python train.py --n_layer=17 --d_model=256 --n_head=2 --n_kv_head=2 --head_dim=128 --d_mlp=1024 --vocab_size=569 --activation="squared_leaky_relu" --norm="rmsnorm" --norm_place="pre" --norm_eps=1e-05 --positions="rope" --rope_base=10500.0 --rope_fraction=0.5 --qk_norm=true --attn_scale=0.0884 --bias="none" --tie_embeddings="early" --parallel_block=false --extras=["an embedding shortcut", "capped logits"] --init="normal" --init_std_qkv=0.0412 --init_std_o=0.0 --init_std_up=0.0412 --init_std_down=0.0 --optimizer="adam_variant" --lr=0.00181 --lr_mult_up=0.928 --beta1=0.95 --beta2=0.95 --lr_head=0.019 --warmup_steps=383 --schedule="cos" --final_lr_fraction=0.0 --batch_tokens=131072 --seq_len=512 --doc_mask=true --train_tokens=779800000 --steps=5950 --dataset="wikipedia_en"
Each number is 128 + 24 x the weight over the matrix's rms, rounded and kept within 0 to 255. Layers, rows and columns count from 0. Numbers have three digits each.

# layer 9 attention key, 256x256, rms 0.069, rows 82-136, columns 0-255
125113145124119156140146147115171126112112128135158097162131106141119165129156152131133142090152118154140142123126111118167110153137131170145095164104110184091103120086110146150157130117096163124140174102145135133149077125153097179127085136091150101078150183126137136143136121105125178163151147126157118154143116142119086142147116144132117122128123135109091138104129152164140104155144116102110163147125148135121124113164107148128139128156163107136089136127128134130109160127118142133134127157147165165161091097130119145124119145121131084117117138151155105112071152141136146114128099110115140135087141123163138156112119140119098152157138094185121164136157175129122184124116162109134126104147105130098119117139108163127143148131124114117087135142149114096134122152099120
113110104133104153189124057102106133099081099142145086213119105143122158122143153097149129087140174163179102153073128142132124115094120159150077122162112105109143145138149139157141108167166110093147108107085100095129145182098071128097120204135154099057161142133161173141116099127054118085122142113134139092137129094089117053110157092126121168122098113105118117144108151153123139116114132109139091152118089152093106129150132118144102070174162058120110162171135144129101140147151124101133108140122154140172095122106111084171103150130090128101170103151110167086118142078134108110118122161080158060166132138110124084154128151120119134109116124096190107112115168075094093082146102176160096105089141102112137113101115129105130157165107140105075131143102163086109133140117123
139080157173064081096134140136113122106107074159134140135090152076101117093144132116158139138112119165133172131181114092127125102127143113113089134078143153105067080051134100132179133179091097163153116183135161182111132141146145126176099110157132048112151149076178142113133113174109177153181092125152130157122117178147100196162162191075141075126107105154113139108133138137169131120117100111148146148115118136109175109139134133180138171117088126141132175117118160177105106105125111112171106132160126115122173114114104143121181139109120099181145123080159064106090137148083107099056183124084130156086134138102113210141139118145120130180188099184098116112161162137115157120149120061114140143135077142141175174117059120140171087133140122176051149112158088113151103141126202
115145164107130169132084154117108142094148142073125121095100116130151143124174105117126124139148146105119118091116123088109118117140151130111146104137106110133140134127118108130141122114106140125101161135156136146114111103129123098150130125134164149133109106123136116154097135147104076100076162122088123157091112106097111164162100126097142137174149168115125102145111113132103104133126132138124166133129080125104128139085137144107113111133117090122145111158117126151150128135170155164143177128125147084098128131132147106159141103155189130101131134097167169150132145115149129111134111098133145096113093137141131136109157137091094131128099145100125158204168143121134120119136101131124124161165119122122146179117163153155105174186151129099165128071115115112122121115130137
091160145123161118093128114141105134076139136094111128144086098108102121107117100120156151174102081134101130153108142084128139114110112122108131095121113151163138075164132150133100145112128108176143160125095169114166156097191116159146118101145108156147150165146141098110109176150135179124106109141155119103140154148175097126142109120139134159137104113166085100121118098144130102097109126142111135167151119153117128160138120078132165164125131109113167136093112122136151108130120145147118114145156119105143088136146070140117172165090122107182133112106120107132164134143149111121131067156120124132092100150149114149133156109117152121139118141116110146139130097127125145110153142124129134141135148111148105134110123142119146106085087162149106099134135106063124089135130115
125117124115119155133167112129133155161105120159103099104145110122142111135096112135132118150126114100110138107159149134118092120103105162129144171094103126141135145106142100108133179108171131125134146140104208157135104118109146173078135094126120152093111120147101159144170131108121115142117119151155128129152069164155131121118100144128130105155096118146130137131136126114106153125128111150122157145107127109138131117120118166109146111132150130093096125109140134177115148148123137141119141125158089114142118097116087142129109119109103134139121098150125163154166114157148149131115132155140145129127103107115148129129128181135102064099095121089162117141104142148117119148118138149114115137154125154139124150133108119121131104132163139107145123142081086131155157112151133
151126119109138177111146165094141127114147099146101140151082068171127189185105146129137097162110155118137112110153142126104175121137181146115150089129128143098152133128162102133105124124157118146125177120153143118159108140105136178094129101173117140140094140157129118118129096126145151138141058142062120137083105142199167193088133143150123099125138101144104081143126102096130154086119129141123189110122130128141123159124140179125148171111130136142148128163094137151111112124146129111150162126125153110102113126181121145147129140079094118126096124115148135117131142112131118130127114123163122163136130140125131171107105098108106148119137131126110106111132128127128109121161119129108128108124087129146099123118129117099126178138166122109086102122143121124143141153111151
127118112093113129135128133175146132113127136144113132112100171144128147118122128155108147145117129168108099124117138119102097101155110140117136109137136093127143142148148107122118154119124135138152143150132124092144153162123152138109103165129155134140125143102136133145123111119140127142128140135141095106169146123122127152145087138143143108119095131163092133129095139188129114107125165122126128143123069144108144119112115139135127116116124097120112102162138135127136137146124145137151125158116079114145130134151123136154159128124126127132119111149142094133115134125136134122110102103144121092152155122128129173136135134148111122152097118125151090121147106137117109123136122133124157125132131147144124115135069118109172134102131141149146088125146122133146116123116106
136142174136154119097177132161112088132103123148129150089121185140108065121137106134157108133134125139135138119118158149119140119132073155054147147129131125160104101142117131044137132119094112140114150135086114185090155121111176156147130116117135145159133110187080148111095097112075160195158129155157098060146108147191138084146116106161164150111121103149108145132165097122046134120114130152115088143139154134098144144129141136079147124081147112112104125098143109127131148120125126171119171155123116139134141161173122156134135147112165128175179128128128121164135125108143131111075107118101110164140119180137126112112143126107118125185124167164088168155120155130095121121127137150161141100140115089113121129144140168123155142106099144103165124144134110162095078160135099
163156104151142119173122123102170116192153174148142110173151165153211141147110130138099147106121129109158144091093132148164128118137145094151135104135087162108138161133106129128090130118131154119145106115187128110146137118144093120137140098108118143129092105119105132118121117134127137122132136128099114144120135131087135149131133105128138144146141135124154113118121136093152179192188072103129208104115111155132139095152096132163099079111177131160136115187148127100151157124127137172116117112088172154154148129122124132161067142131132110083124168112092147186143126128103161116180187126171096130128097110107113096156123112138116168120094112116138107154103170125159141089142185157136142085098131117133072095127120121127121143161169131140164122121054106127097166096097157
127131112106147127138117165115158190134139175174118079126100139149107115101130109135186105101098149139157049118122167155136120160122104119111155129129104134174177091150093162121089130100128187089126074153067172091118117128107148111054093112175097156117115121186112106106137161155092106067116187132107065091051123139121152078116104130130161105093105173084141161159095133112136102117126155151129094170132050100200107162171115132091110127106125141138144126158151100122124126157081151124095141121146116094122119121121162088135090131142148143111166126126135157103148159069145157159125120074153117119159115103140117107125149163141132068130110130125102098121132162121131088160111127126140147145089155123111092117134117167100081132090112120095159116140100100135070135100184081
151140173146156119134118126106096118119182143103089154061145137133120115106158064131127118161113104167083126155160141106154166161119101128153079114124139162133111146177098088081099135159084143131104115110131113128125147077121120145190121092149134110128086138132128117153118186123147137109108116067146152158120118140095116148069132103112100126117167149206099093097142136120194097156111110134147185159096107114149188102161120077134119160120140104102142131137095184075129145132122139110123155163081088130138071109147140145128159141122177097153140181149120145154130160128185134107121063144161143174100143126104112121111142127092153123120161107150134118134137132112095152106116115112117146118116158149174069147119156137184139120135078145200119150173092144152088119132107128
143099128118134112099102107136158146163135084118169143132099118104087112136089152119171096137118079135106065128108140087137114134127096128120136127052099077138137109110157118164130107112147164162140038132175150093146121175133145163101084170128133138122126138113145095116133149141134159130177136105181131110119144150124101134156164102107141121164102170093108111158107141096094080131097152144152129132145124106136219116112145145137117156143088086104124130109114139121101131148115129112124171110123097160131095187096147163100138156102107130153124078122171130135138114114142158149168125129097135136104121139118157138129133169147110166124111139141131119151163116058116180156125137147135149130112127121093150182127109147128122115092131109168112113147159146105134146101095110
142123100121112114111132130135088131113109145117125121087160136123103112106130114117125146096103134119115133111111145145110130169147133096111134106129155118082131098170109124145144135151098113123126135137116099157109120109153165124155092092152141148130113138121090122131129123097157140167163132149107156089110160163122172169150117125111115094141116155130091169146092154145111109105117136127108126136155115157135140125144120097137159137115106114179149120134106106119128132145135115101159135153100119138130125139151144159136149107112146099110118173133119117133169131138090133114096120127142151134137150152184154146148145096107156160122111139136140157093131058123102110092142127117093132125118157142155141141089136171134137119133152133139131151160137141141123125118135092
154106129136131108177145112135144102171142102145140172100142157161151139101157138105106129069177141133122156080142106138109096126133112118167082089126069123113123128147109135135121167139137133135122118081158088113127165108092121076186157151104141078149115127146134118108081070150131139130138134136149114118119144122106129106124192072175124202120127143140103107133121110130108176150116141103160176123100165140124179098152123145144131081149166140158102125123118138110186141114121101147097128088132149129155113115169175117144118098136122151074133146141086172171090118152121173105146136112153142091171108101126146101114146147104180144076067146134142131137099185094135119135111131139151080084103128145133131092090100123148150159113120067141109135133105119151051125155122120
096110140107174122142141152144153087157115115121145143116140166122140120164143149128130081127153141140152132082131158110118137127146130113114138083152111129131123128128131133097106064152135137074113089077138109141126137139097108111131188132126135120129135093163128147170133157125135134139107098109095102156113118178118142131126184123158133109132140141113111134149118079102144121170134157101096094099152140136109122158112143155124128089072169147116092103134152178118146144137123113143102121116116159102126140110118166088161081106147089118141127150147107156133135114135123105129095125133139053115159090117143132096117129133144123106148092186131132137131145097122128073149098107112126116057108124125092106103135135116103113131124134125126159130138108166118124186127123117
150117145108113112127140169169122155120144111120128124130109102159108147146127129142124115143153138142130116141111151111127163122114124101129128145124125118137156134155149119110136104127118135170103150136139109108126122153091131155127144147135123125107144154131151140161134095151137146110125137126140135139139112137152105138144124124167162118130110124124140104144136110165154091125095114133155139130132114136119106107142151151123103106154114111101118123119092124127081135139099162104137112156114100115160131138105120127122116184113093123117107120110101165150099151141130143111114141115149156104129135125135148116121080154123083145127130127145120144164160137107117125128154127130141100117129130129144164150161111128138128137126145122148115109124118160145148094172157121
126132125112137126115134129082119134165130181113109159144115113137115102150116135164145100153110175118177124112124097164124108124123120101121167116131115141136130110136116142134070145153123142147145156140121136122128095100145089126111149069112121146141121187146129110125149138145124096104132098105111175142134154132169170146129103128127141138124112104157144116111101095106111137125134131165097124130139144112131129124127125093118112187151132102113109123131117127142132101113128127137108128154102137153122135160129101119128122088129127129122157159111146154124141099136146089142160118160161128130068108119137083142137096110121144088138146137103126123115120106070123148152121141101125138103118155107106119110133157145111119122113113142152112129081153101142135096120139117
158140120078084123148130128114115125116155159102116116189095109125177154144104123096158150142131163121152127131130108115124181092101161090131155129149129134139137125139129104149142134104145129101112109126120147120115141131154139102105104070088125126114114128139109129151147101139127115145134088123122127138135116148119118146151116094159123072105131080127146131113134141104128134147164143095129126149179134153149103136120130124132108134132088142139101153055088104143131158141156115113124151102134147154098155147165140120133149108134172128123112125126148146101134096098118099127127122119118147133095140139114183123124143121090159150124140120136086107173104084102141123146132127152085153132138153144104152139130151107136164141156133132181092163124131147134131095130118122
141101109135144152119156120130101115082114120160100134134074112135124116108121145136090145105146144139150110143113150110144107094101094145109127113160110106129135126143133146118116108130147154133148139111163148127122166095143157105071148107143156131134130152139155122121137105122146118115104140127152097145175137121156130118128146179141093111099139145156179085155174111126119134113136162088148171124105093131143125119100124181130151108168156106096141105168143136154100124116135155085123136111142147102138120148155134130142135129116155143075125133150173112095076153123159110141148125146116135105147101092120160161157170134143081136127147138128092085165152136101134131193088111140147149109127151150108086154199131156113117113132120132106102075116137131118140163088152132
102108134157115116118127131141143102153151111105136129109147119136132135125135118127069129123134109151121134130142161160155106133144125101157129129104126141148141145114114130096133137148120127117143107111154123120148139171129142108117138142083131104094103107150119109120125132146139129132140130141103083159111160081109129110135119112138137154155134132149129109127099150144117127111110143136124184120090135115141098124127118109071129092121125137158138124112136127115151142105139139137150135143155082102142112091153146118152126158176141101142144150146123139153089113171119157124163123121162128114154157108103133114132148135137142166104101137087134145127105167133144135082123149139112100137134114146134168094089119154152103100146125055108119126154109127097102105168129118
121126091116147132132145138167125117163128114147149150152169157145156154127129119149091116111148170120137164123119119113137127119103131162140132105129145105137100140105120143130154150115128122089108181132171098140100112139120132119172128086126142097141102131115146159123133082110155146159131111066104138128122123080129122128142196170128092134092159132129130108133146127121134159116188110094114137116175170133133094162143147153167109122087131153152124150116076114131137144114133080158087118127126160125089174130175124097106113101128104127115112143076141134144132105113106161110103149088099131139133121156145119144137121078089136123130151110104101129117109143163138128065149115123097099083172102163114091156141084137108151154148112076159109123121127157141154110137106118
130141112157133111128127145099126125108122136150136125100123075117147125124135143135192154119120130100129109139159135144121104108134104110099120148123132142125126148105118107174131117102143139137097107137119149177120092136109115157153090104139117137147130145108112145081133087080146121142131126108102153076083126131111137119110151144101120087155137113136114149101109105066140152140140120168139109157142082153140187125100137093174171149134110101137152117089158104128118081102152119099154155117122146138100177124145121136104110136127132138129206131157146121101159152058153137121167125148122144128189157152134178150129110123140131100134098109082155088139140108103108088150136112143141147111116140124157117153128144114095152116077120177148095127115151101121130118109131146
107149094100114138132163089143123136117115096124119148173168135117110085059117140157082120098094098113101122136160160073125132160158145127142121133134115085126068152103127173131120127138086107090105165113106083140145140104139114084147130099110137180178111118133129131124137165172139153175157104071128113119125106165150156128113164135135091118170137141120143117121098149141136148166145095070082171130093169110129193142118124148103129117174134157093151126144129144138133127159106107151086126162110136155140161140152082105156115091139157160168084103095173143141104125212146123116155128112112098146149116139154093136146101115127104116146142142160152120091108109124132139133127160134177145179144100130146071137143098072108170117129105147118143104155147130172147173190138112
124140110088088136156128128172151104142127110144081138156086125148156113176120168174128127134096142122085128142095113139112089126151135126134154117103148116116196141146127097136142131108128105145132127169163159149158106099071150180158138110153122126125091132081084135116152099121143149108141105128184181124077139180128122144138187089144097118162142102132123144094132112144117143131133140112174088107157127114106101124138091120152158157124082114155125158160100152107125140147096134147149149123123108101129132120113111153117145129106162131111120133097144073133112132105104126131072139105106168115073140151103124159118105159167198154098124140101170138150115088128093106141139100103116124158148099153156094113102101127119149143108164110133119103142118101161116138061119096
136141159106096119119149156125119146123132135116134160081104116109135146123109112165151132102100095121103151148149125125164094163105175148116128105157103123136112130120151121126124130081127104139134157167167144107145138176140105111127142148107105133132143113148127096129102107173133133102145163148101113133107137104125089085109136146134165090109133147087122106166162170139139115138115117143144088147116112141114113138158119095107160167121091151080171160122103120118164132095156105117118098131120184137152133110124153129132122148121128104107120091135121076138085157142124115177137131098144090134129139116164129138155107133138145131130185069164109104182147105111098139134118113147154146153137157157140147112164143102106112101083095116183112109112119119122122112097136164
135140183100151136109149152124125152162120137123127146124105092130155132140124167126124120121079129108153137152142093141097118107150140103102129120123134137145111143132120137139069136145189141101132130123070126131115080141149073131118128129176148130154110141124183091154133086086104100100151133149100116117176143161130116115134131102133148099138136118120173118129156102120102152133153110154159136101124131119158091162107153150084102124128107155183175086159120107117129125122091104130121136137141136148104161178125138100141124091136150158119131079113121113141101133112169134101146125165140103157146151144111118088123070123161135145099135129118125180126113149136148142139114180087115150087102161127119136115149186157119136091113133077144205137111144093136129118092186128
135119090117108122185122126115195157173175149107098120157138118135096142145126139104153098126142121081142114159169123178171110120080136138120138162103115141110173103135097162145138130173149165088120080140119139104116131120097163147075125165101078117136143155123123154119116126154109094068138160095116132110104157108118134131161138102116160145091126124093151153142127140155166158167123148102160120149135155151085118100170104106122143121103129138150135140111114106098124115152113130105138114061111131131121152158138172141110108137124086136119116105120155106106090117112131158186152153107136144122108147139128151123081145138122118119126098145138136151120123144126111158102126110124123148101118141136106135152183123181088143122107154147102154170112113123127140144107097136
139133156152120161116101113114145124113121154107102099142118132132106132130139108137121155136092088149145131107104126154080115141119114178116146114125145142166150127135149092126101128150164134081119076134103170106165146078101151064138129153164155125133135142132139132088096171140129139106141114108103119105116140104121113109142115099118124125152135118116104135132119066131175154119157125171112117126123119147117104135127108124132084125115133078068135148159118123077171135138128100094121132110162116104122112156179144091164130157126115129106108107149075171161098116089159154146165120124113115125153112059125052042111122137128100104150094159100113145095118109138189098132126146113114128088142158136104065150094137177121132122124103131098105120128115137123161156119133121
112112135132205142139141158155103128104128092116106133119143133142133175137127155157136114152146151143144116105152134145145129082130103127121168125167069113122152135120164085097137098130142090152126132132147135112133101146165160097122118163137115123154133084115150120185127163169143110137130162144109099120152116128161147080135118160130124115156138125166172127141132124119095121131113155134144107132097110120118141119119113132145111108115127130142118128095119110134128092115121106139113141127181120095155135133099200163136150131134114129147132101095102133154117125197135110137118135151123128072122175106137100108130164142148121126146100117119151142123149135155150128141098106132099108159132130106113157161107168098133112100143182123151182136109141193135091165102156142
116147124138195109086107132126137114121144119088129080116098158098097102172098166105153145133136164117131166147103132167124141159149137117161139104151072135117157133107079113149116076141115136100162141090100176136085130161135111124157149154089112095180107144160161111154125127131168122141120102116050153097126108100108107151153131122108141085111138104095108108147143150110181122134105118097131107145147143091144074165118129134147141139120126149141088167089125132132189152160147118114116088098157125118108074150168144128115139123129098079113140133143083119106155153144136144119107156119132068167136077134163126112110128119135150146095145110134105151127132088148150108134095165140141112150111157131143126110147136100126118110129099117080127145146170147075067115051105109
133108150135091134119126107119111113127076148127123117089111134117131107124123137141139107105168096127093129143155173124128109123122130141114142126093130138138130094107106139149155153088176105113113160139158145140113141143119110121191131181109148129119084122105148118084116158138127134136138116125126091139104128141127110097104122136129132121176127149107194147100129142129143108130130173120116126119147124151101118129110124100155097154162149140092155112112143146145131123152092122081141131126127075128142113129133121092141166140119142141177121150118107160103140093122083132152131156124121137130119146134155162127152124129132049109132115102102124109113134142134133156122114166144108136128103143138107140125165121110132137138128145163138131101163114110090132128173118121
107129101101153124135130121102088139142079160162113113127149153115155116138123077148130146094146129124149189080092074116164107102136110124100118168131137100141139124150124099080100070145189126143137155141143123128150118097152103132104136124104150167133144152124115106154156152124172106129104112140161106177124128155110118173102137125130135125146139122099115087177071143164039119111131150150156116097082112098133153165124171145118143089103152134111124119123129093138109106121091122158079171122126113133156166136101125108151119104080159139137101112084137204174134121104157136057129097148115108092121131157093153132188149166148093156136135148158146146096119199137193136146107146156134119132112105133086117125130103158120180127138142095116151123160136152136144162138108132
090132108108129119126121117106134089133150156105139123137118157129102126156144143159113125133132144165101092119125120124131156152169107147144090137095111130116149072132122158119113096107120149183140196131097114078083147151149146124143142111146155113108125129114150076128127197165165133109137118099125072127131086112145151146167078099124142090096150119133097131159126117130113113084095138128104148132127119125121204118120149109108145159136125111148143126139124152087122179108133133130130126149136118094112075143090163089155150121137180099161130132118120144156150123132134122108092084162137156130108167194084123138143155137112136075102136138107138118073171184105106147105101110129191164139087161131159127135117101096157089135095070143149094147114157144134102102183136126
120154153139130126129129138116040115150165145108094148131114156131081138150087123124114090095118104114091095150120123151141151088130177150116132106171134129150155159134131149111065150115095146182127130115135140128128146133131144131127117132127171090112150128121125152133134164156120144123150065127124155121177146048152117123131118143147108141096100117123141127146064149138139104120138127128133146161127184147117107087132103145094131117181124154102074134139100100137137154107116133128141135149064164134174100179145129122141142108141138112105148128136097149108154132103105089173128129155138101125129140164148122100140169149117133090113155120140121129136118116118115117101129135091117123174181153150112161073136120124124112167158111120124097164132118102098156111168130165
166088127118146150136142130092139161147138122154197148130135111131131117172123086135123117123152104106109140147105078106126151104099157120139129157115165127117096118112150144129108090155123126134124173140145161144145138141136092127113150090145126144077102156127111132149120178141151129141099140116092130149112104134150134152130127130120133120088126139174158090134153142101099133216133091165144152126171162121099112124133135152128139153165132159129133120103144129110082147167108080118170117159111176143134116125097126150128135155130111132146098162138123170141142089138121125135159090113141139160117157120146111120123115151129112123086159090134147108127114178117163099131153157149133130053131136162130121124107123157107125112121094092130065112105174152155134109113133130
099128150144113130126129109112083133156147118125149140131138135152102142121114163114153087130101113122122116107139126134125161176131110110131134111146126139092141102104123148108145137153154110118137104113128093123123121121137105108137148145130147106142180157130121133132157099134092133103129156154098148141115109053097090118121164121147178127102121136128120128146118143136181098149122124133131115117112145176150148120127105097074123123127136104169135123155145166139111137103106100073131157133095093147156101147145122112118150145120116153155126093132099156160076182147149128126093141139117103084076123163181148147157161118146120120122139145149156162129159109137131142150124126128161112118118133136110155124144167113119132109131167112138171110149104099119131107130180117
065108156147101126118132146129099122135126160114172102136098162131159115143130149126163102144167155136120112223099117121204142142122123126126130128134147119093119113159118178165081123122150153138116152149120114115100105101131134084151148121146113137160106118109145082084140168129096132127136140122115184117089142127125117133106129135135129120156105134116118143092130125137114170130117135144159086152169089180113153103159136120140145131135178144148154134112117145110168126131068117117122125127109106107126124120128115103123116157157141101164184144122105117110127144110137157158079108150154157134137111143126108140115111140145124120157115128162126157116128170117154125097169037148128096143131102102115098087132162119090098099142130169107117106150147162122170120170113120
146112106126132145130131127126118117131138079169128115183114105122089097115141116198140119132121147141101073143126112111147161125124097176112152193152109117111130160166140147112137123166150117129146145160105122114132142147129123146084138131123160170138148156151123165136148126148121092105125101187140103145169138111124103131127078167137116090148112105143131121103150120142154141075140137138130118134097096158151164115129122115066135146143105134127094151139139118129074132112113135085158164133104107122103125167103182140066114142126108123128131098089134121120139176117158135143064090120107149089165100160137151146102110137126088107165086136112143101148116164117107146106146121123150146134142144138125152134107120128111101158100148117111117093135129134124106169142102106
152129138178102144151148095161110182128123211142102158143187124083131126116108126137140114120121085114123096137135095127104091188127091096103082144111140106134114115125119119129147128151143111126140123113109116118134160068126119123144162119157145172146128120133094128113123105093141120128129149137144152120099108156106143106140125131082128115130113101118165153119145143119146118102139122152135119159142103171154149094148143132139150127129144134122114158100132117155103091132108155083142144094098061108120135104094136118152153140140183133101122097163109076105147145141143148146114123115122139115133138138089135159140115124161149125142104128159089132164124129160083099161125124127121154138173151121103148102111136093139158124127120158129146120140119140121125080131118104
123158150108141107121101092140136169121155148125095138121133184123115133128140119120117133141132113117119113129127115174139156160180086099139122093152127153113139142179136124121110166136125118136098104095095113100152136132115092063154134108116149160127129151156137122140125172137088134089133117154091158126151162098114109081138099045113179136116148065107153112169161109150137118146118129139095120117117161134161130144088144158107118120157141150151093110148142106114145144148098139121101160137138168128115123116168136138118145159066136138118102153065071157143166121097147122132119136109126095117121156135127113120117098145118120160081100155132127117089132138171107089118098181063149124098178176162147124120066098158069101112111162111117128150136101097134104120134141134
086128151144109100142170134102100140092116119175173153106120159107128124111134094134108109136123167102111113125110116131140117101123108100125151110153129080131148166125154130147111092135133120111149153103138144136184118112155097102136155100141095147094110125142155122147126145152122139167107150126136121124154064116093130071099109154127155092127069136130165078112143118121141161126128127082119144142143129161200184132105126157138132106115133135190123127162120124112133101143124108101154140083108144141108176114121136156161106152179104160160155125173101133137092117143141124139110155114154140159153116136151143105131105147129134130111128125077102087180102148118157175142153126156124164130144126132116125117110155077119107103119099130126178132159091160122127151161133122
158135117134113109150109143107133156061153117121128147113139139125133122083118139167063103145121125123100128114106164151095079121106139149112103126155115062143141135143135149074158124085099127173143125105153175115157142088139175155097141165133118154113116106106103107114127128080136135126125099110142101118124114138140131144104079139117125129152064086173088111096109101133085136099142118112075189122103085130106149142142070104136150110177111095159104106098174110165095134149116112152128122109142132110140115133153178106116131104140108141104121124140126115150168133105126097131128156100120161099076083150145112102098071123105122129076133172086117060143055127116121091125103146130106128127133147145173102144137100172117141131119143076114142146101159089192092120147084148
133147110164180115147075125108110156147153142152122116119160137115132145128158103131146106109129152129134099077131138129112122139120129138145127133108084202141173117103127150102179144155143128128161103118099174137156151082114101148154092135133121089141116139133084160127147137158081140127092140109127109122103151135104120125116150141149082137149117126109120142142095084107109151105151101111124176140089108136161139158131106104106118088121146111124084132118173102107091127100140140147139147136154131108138125133129134146079120150170123132084165148104112172146134134128177113100126121128127139059156144125121131132126183130111103124148107117112154113093080158102152115121154156125148118093142134112111117121132152124119094117148178133086148148145049116121087157146126135
166112120123111092117132104096129171157158117110129148085113117154124159166079142159126115155122118112109114094155130134154166135166160107156131158116094172107150101159145156121131178084134119150118126142163113119136084165130108116115125151119134130127150118073138111118136139143110129080139094144130114162158136104094125116110116096104161095129108124108108142161174189119161075094158103124142127121098122106165084121122133111121139135133138148131124180083127084155102128076184177116118124114120114152122108143152132106108116153116108106110148138122084086127124141126111086166145158140151130143093143129109172122145115131114171101111149112113132113095086154171103134119120063154107099151111097144153145138094085126169128119142156122141171134164077088117121126116113141
132109140170140138139119091149111085118133144117118099108121139140150142130167108113121136094096145141116104115130145142109115157120110151128108135133119153110111113100113122091152125114106140120144131136136079160134132155127085149137147129136162117171167139141114146104111125113144140096124130119123111110131124136102113125105164121082156139126098127136182123149126097080174155144142111135131118111106153101091149094118127116079139114100135173069133142174200126102141162106155114127128112145128128144084128119163133133125118143145123098128137128137126116156152141112149149116125113115112119123115075115094113118156144111135117135141099117135184135085124167118111127152136128089137126121128131133134129141125095118116117080140144108172155123111129108118141150078139119
159136083167125163118143127115147123126147121108167143114104120086130081137161094130171109108108091148135177145118114121099158135118129125084108131132150144165129149160143113135105165169094143131199116147166076136091114102187151152119092134132140079145114104126108126094128114153110193124129131138138121127063148151154157139152122126138177086092156147125132134149130114142128130114096132104126150151122116084091104152132148129139136143137087114110143135115134132174104094156147124136148101134162165102107141123100152123145123122120114149115115097110139130103205172136105111114114162129117134096112132098143176126120143137134105106185132089121169128149117128118111133152107116092150188123131136095146154146141134103156102144136149142128127127098137138078134145130097121
089122144124113103117147137154109143121127070117136130119119135173114081085099110153157149117095139088130113164091107107164133173148125135141185074076144069107159134146129125079118115117174134124157106151114103115125128149163158084110115141082143133105117138119103163106076088178158105085142130097117068144125103152126156112139103114142147154123141174139119120160142104134103126123097109106132132126120063152112108118189133117157136107162137114150125122161165106078163126111103124141139172152084124120119075097084146139112155126091160111128122088156168090118154151127138091090111102103084115091098127141142139117087141174121136123160146107092146167092107121125120167088216133140172157155132101138125131092137095086109114201112137079114125097118119133130140077118121144
135118115128189162123132087092119169084097105116149121122130121126135126108115102127139113138113137157125176120170131142161113116107139121121147141166123129124152148134131089119114164157120109109156100163154106153101115114113167153100124141143111169120126118117097126111130092157154170093102145158120127170158142119140116127114111112132149136117148125115118163100127122128066115116104129097178126116137132105128107167115151142104114116142163141072114177150121126138122111109122123139137110161108153138141149107100138142135118155139141146168142133124126157116136141114160143107101111148122090113131125101112143158120165166141117100145083125146168130138122169148128129109082133135141131109112118085159157172137122144109123111134114126120110120145135135077103107095121140
130096127166096112112136107137134120129147151118112141124113154097118115121145151137131126137113146150114087147096115119076123133155143150130139140108140109121097128168111130104143115086114128148143129185098134125133103131160106135155113124089131127098127151086148113137108124124125130175153126090117113130132114149157126141116165126103138133131134148143210145127122118121152127149102135151124162099091117178134152173162071083123122145107102087158139114117131109133129127165087140140141121128124122074115137109123118138113126133105139111134098113120173104099159128130103109134125135124129123149107121170125111109107151150155109141150161153139139154166105161120113111167190150138122154162138112112121115116139113080133121129144145140163100094114091123141152115111149095
102151177106144104139118128125151128164134128129112114153138119143130100117092134117150142148131148128141120132125153101151119119131126092150140132154125104124108133115102158167141106126119095139112131115123137140103134152099112135132133139161142157158160146129130128138125153135096091142123130124113132120141128090116108138134134142133078141126133082137093123144158154125112125142144124134105069137131144134109152128134128133156146114139136143157167115149096140154163130100150117104098132156131130115149094100132118095090124137121103157109132136151139139145109128165139131141140110133113139133107114132157108142124101107130124121110121142124107122157132096136151118166114126144134128104132140137106131098165130123116147153122100134175136165148133140120153147129111143
144146139081160157152132114092134164121117156112124137139165126102154139161106102144124145156145107141153155124168126173192112071091124084122103163135119146128157121132117122126125120166119136132126120139133125123099127111091113111163150133150097139148143082166134114094151114126112143077093130172119116159145156098098108100100134089132120126143126110081122121086112180134171159145138145122166105131149118090119101130100134136100117117127175138129116172109094134153137156122135118153078147109172140131154164139159123110107051138170138153136127170126088187153136096144166159126115147167143064132188125119113134128131150106134159095115117158144129102100119103135133125148095128129137145130101162095119098151099178144145143098135140169105134117112095126138146106118136137
167116126094130135169121123127111147129112110103139129096127139123140130134109153138119134138118145163146154115112134137164127096132123106133144147160131142130126141131133113151138123118140108119133108144105132141107129122128131108113168131142118140159146117135116113122150119110111121081118159157110107148108128151125106163113134083139128104096109124120096129093101124101107111148131117121188133091124103097096095099077119099097119118153157137114134119110117139157127150139128130127144133100125142125170109093131152120073112153178114135140096138124135166125144157105134181103121129156126124102159115133098141139097148126126126112131110159164161083132161113135127147119122136121121125127109128125116102111156120108130156139142129119132117135153101122135079123117144120
117159163105152113145154129114123091111155147111156129092182141108149117096114129103143155090162123124094094155085119121095142156133127116092122140106125151167131122119114134093131139118131142106117149099090111098166084147108103060134164088110116134127150129149168130094128102156124128169129152124141102153135101130107143112088128118101118130115082138108127095130120146141163147129134077140117095142146134155162116123135121142110137104105133116108147130104112115116101159154126140133086104119115088119145136157153145153162101117083174100129132154167108097141127086112130131147096095137122106145129132161106097131141162106073144145125153121113100146104144130123148166110124092150107140079140131142125138142094139171141138128131124127130147170147144119160173135180155163
145142140064160148160122137112143099129137128152142109128139129098098130179134143147139130110133103137087121119156134157132095109122113134166093195113117111144130202137138192129127076112124130154136165134122126133108109104120146127133172129181139144152127113121150111134098159141125146123115144142112123146114151130129105105128094137128087119105121093115134137104115162148205112134154143124139108125123170105087100141110137123113132139074155139097134167129085148138115142107152129125121105138156114143124151147160112144111113159117093157146148151167098152127129119126166152128098107168133103121151114108119101139130130094149130098111131128115103107124119096111137116171109128101112142145122129096168107137138143143130099132116135166130145136099131095121132148149094138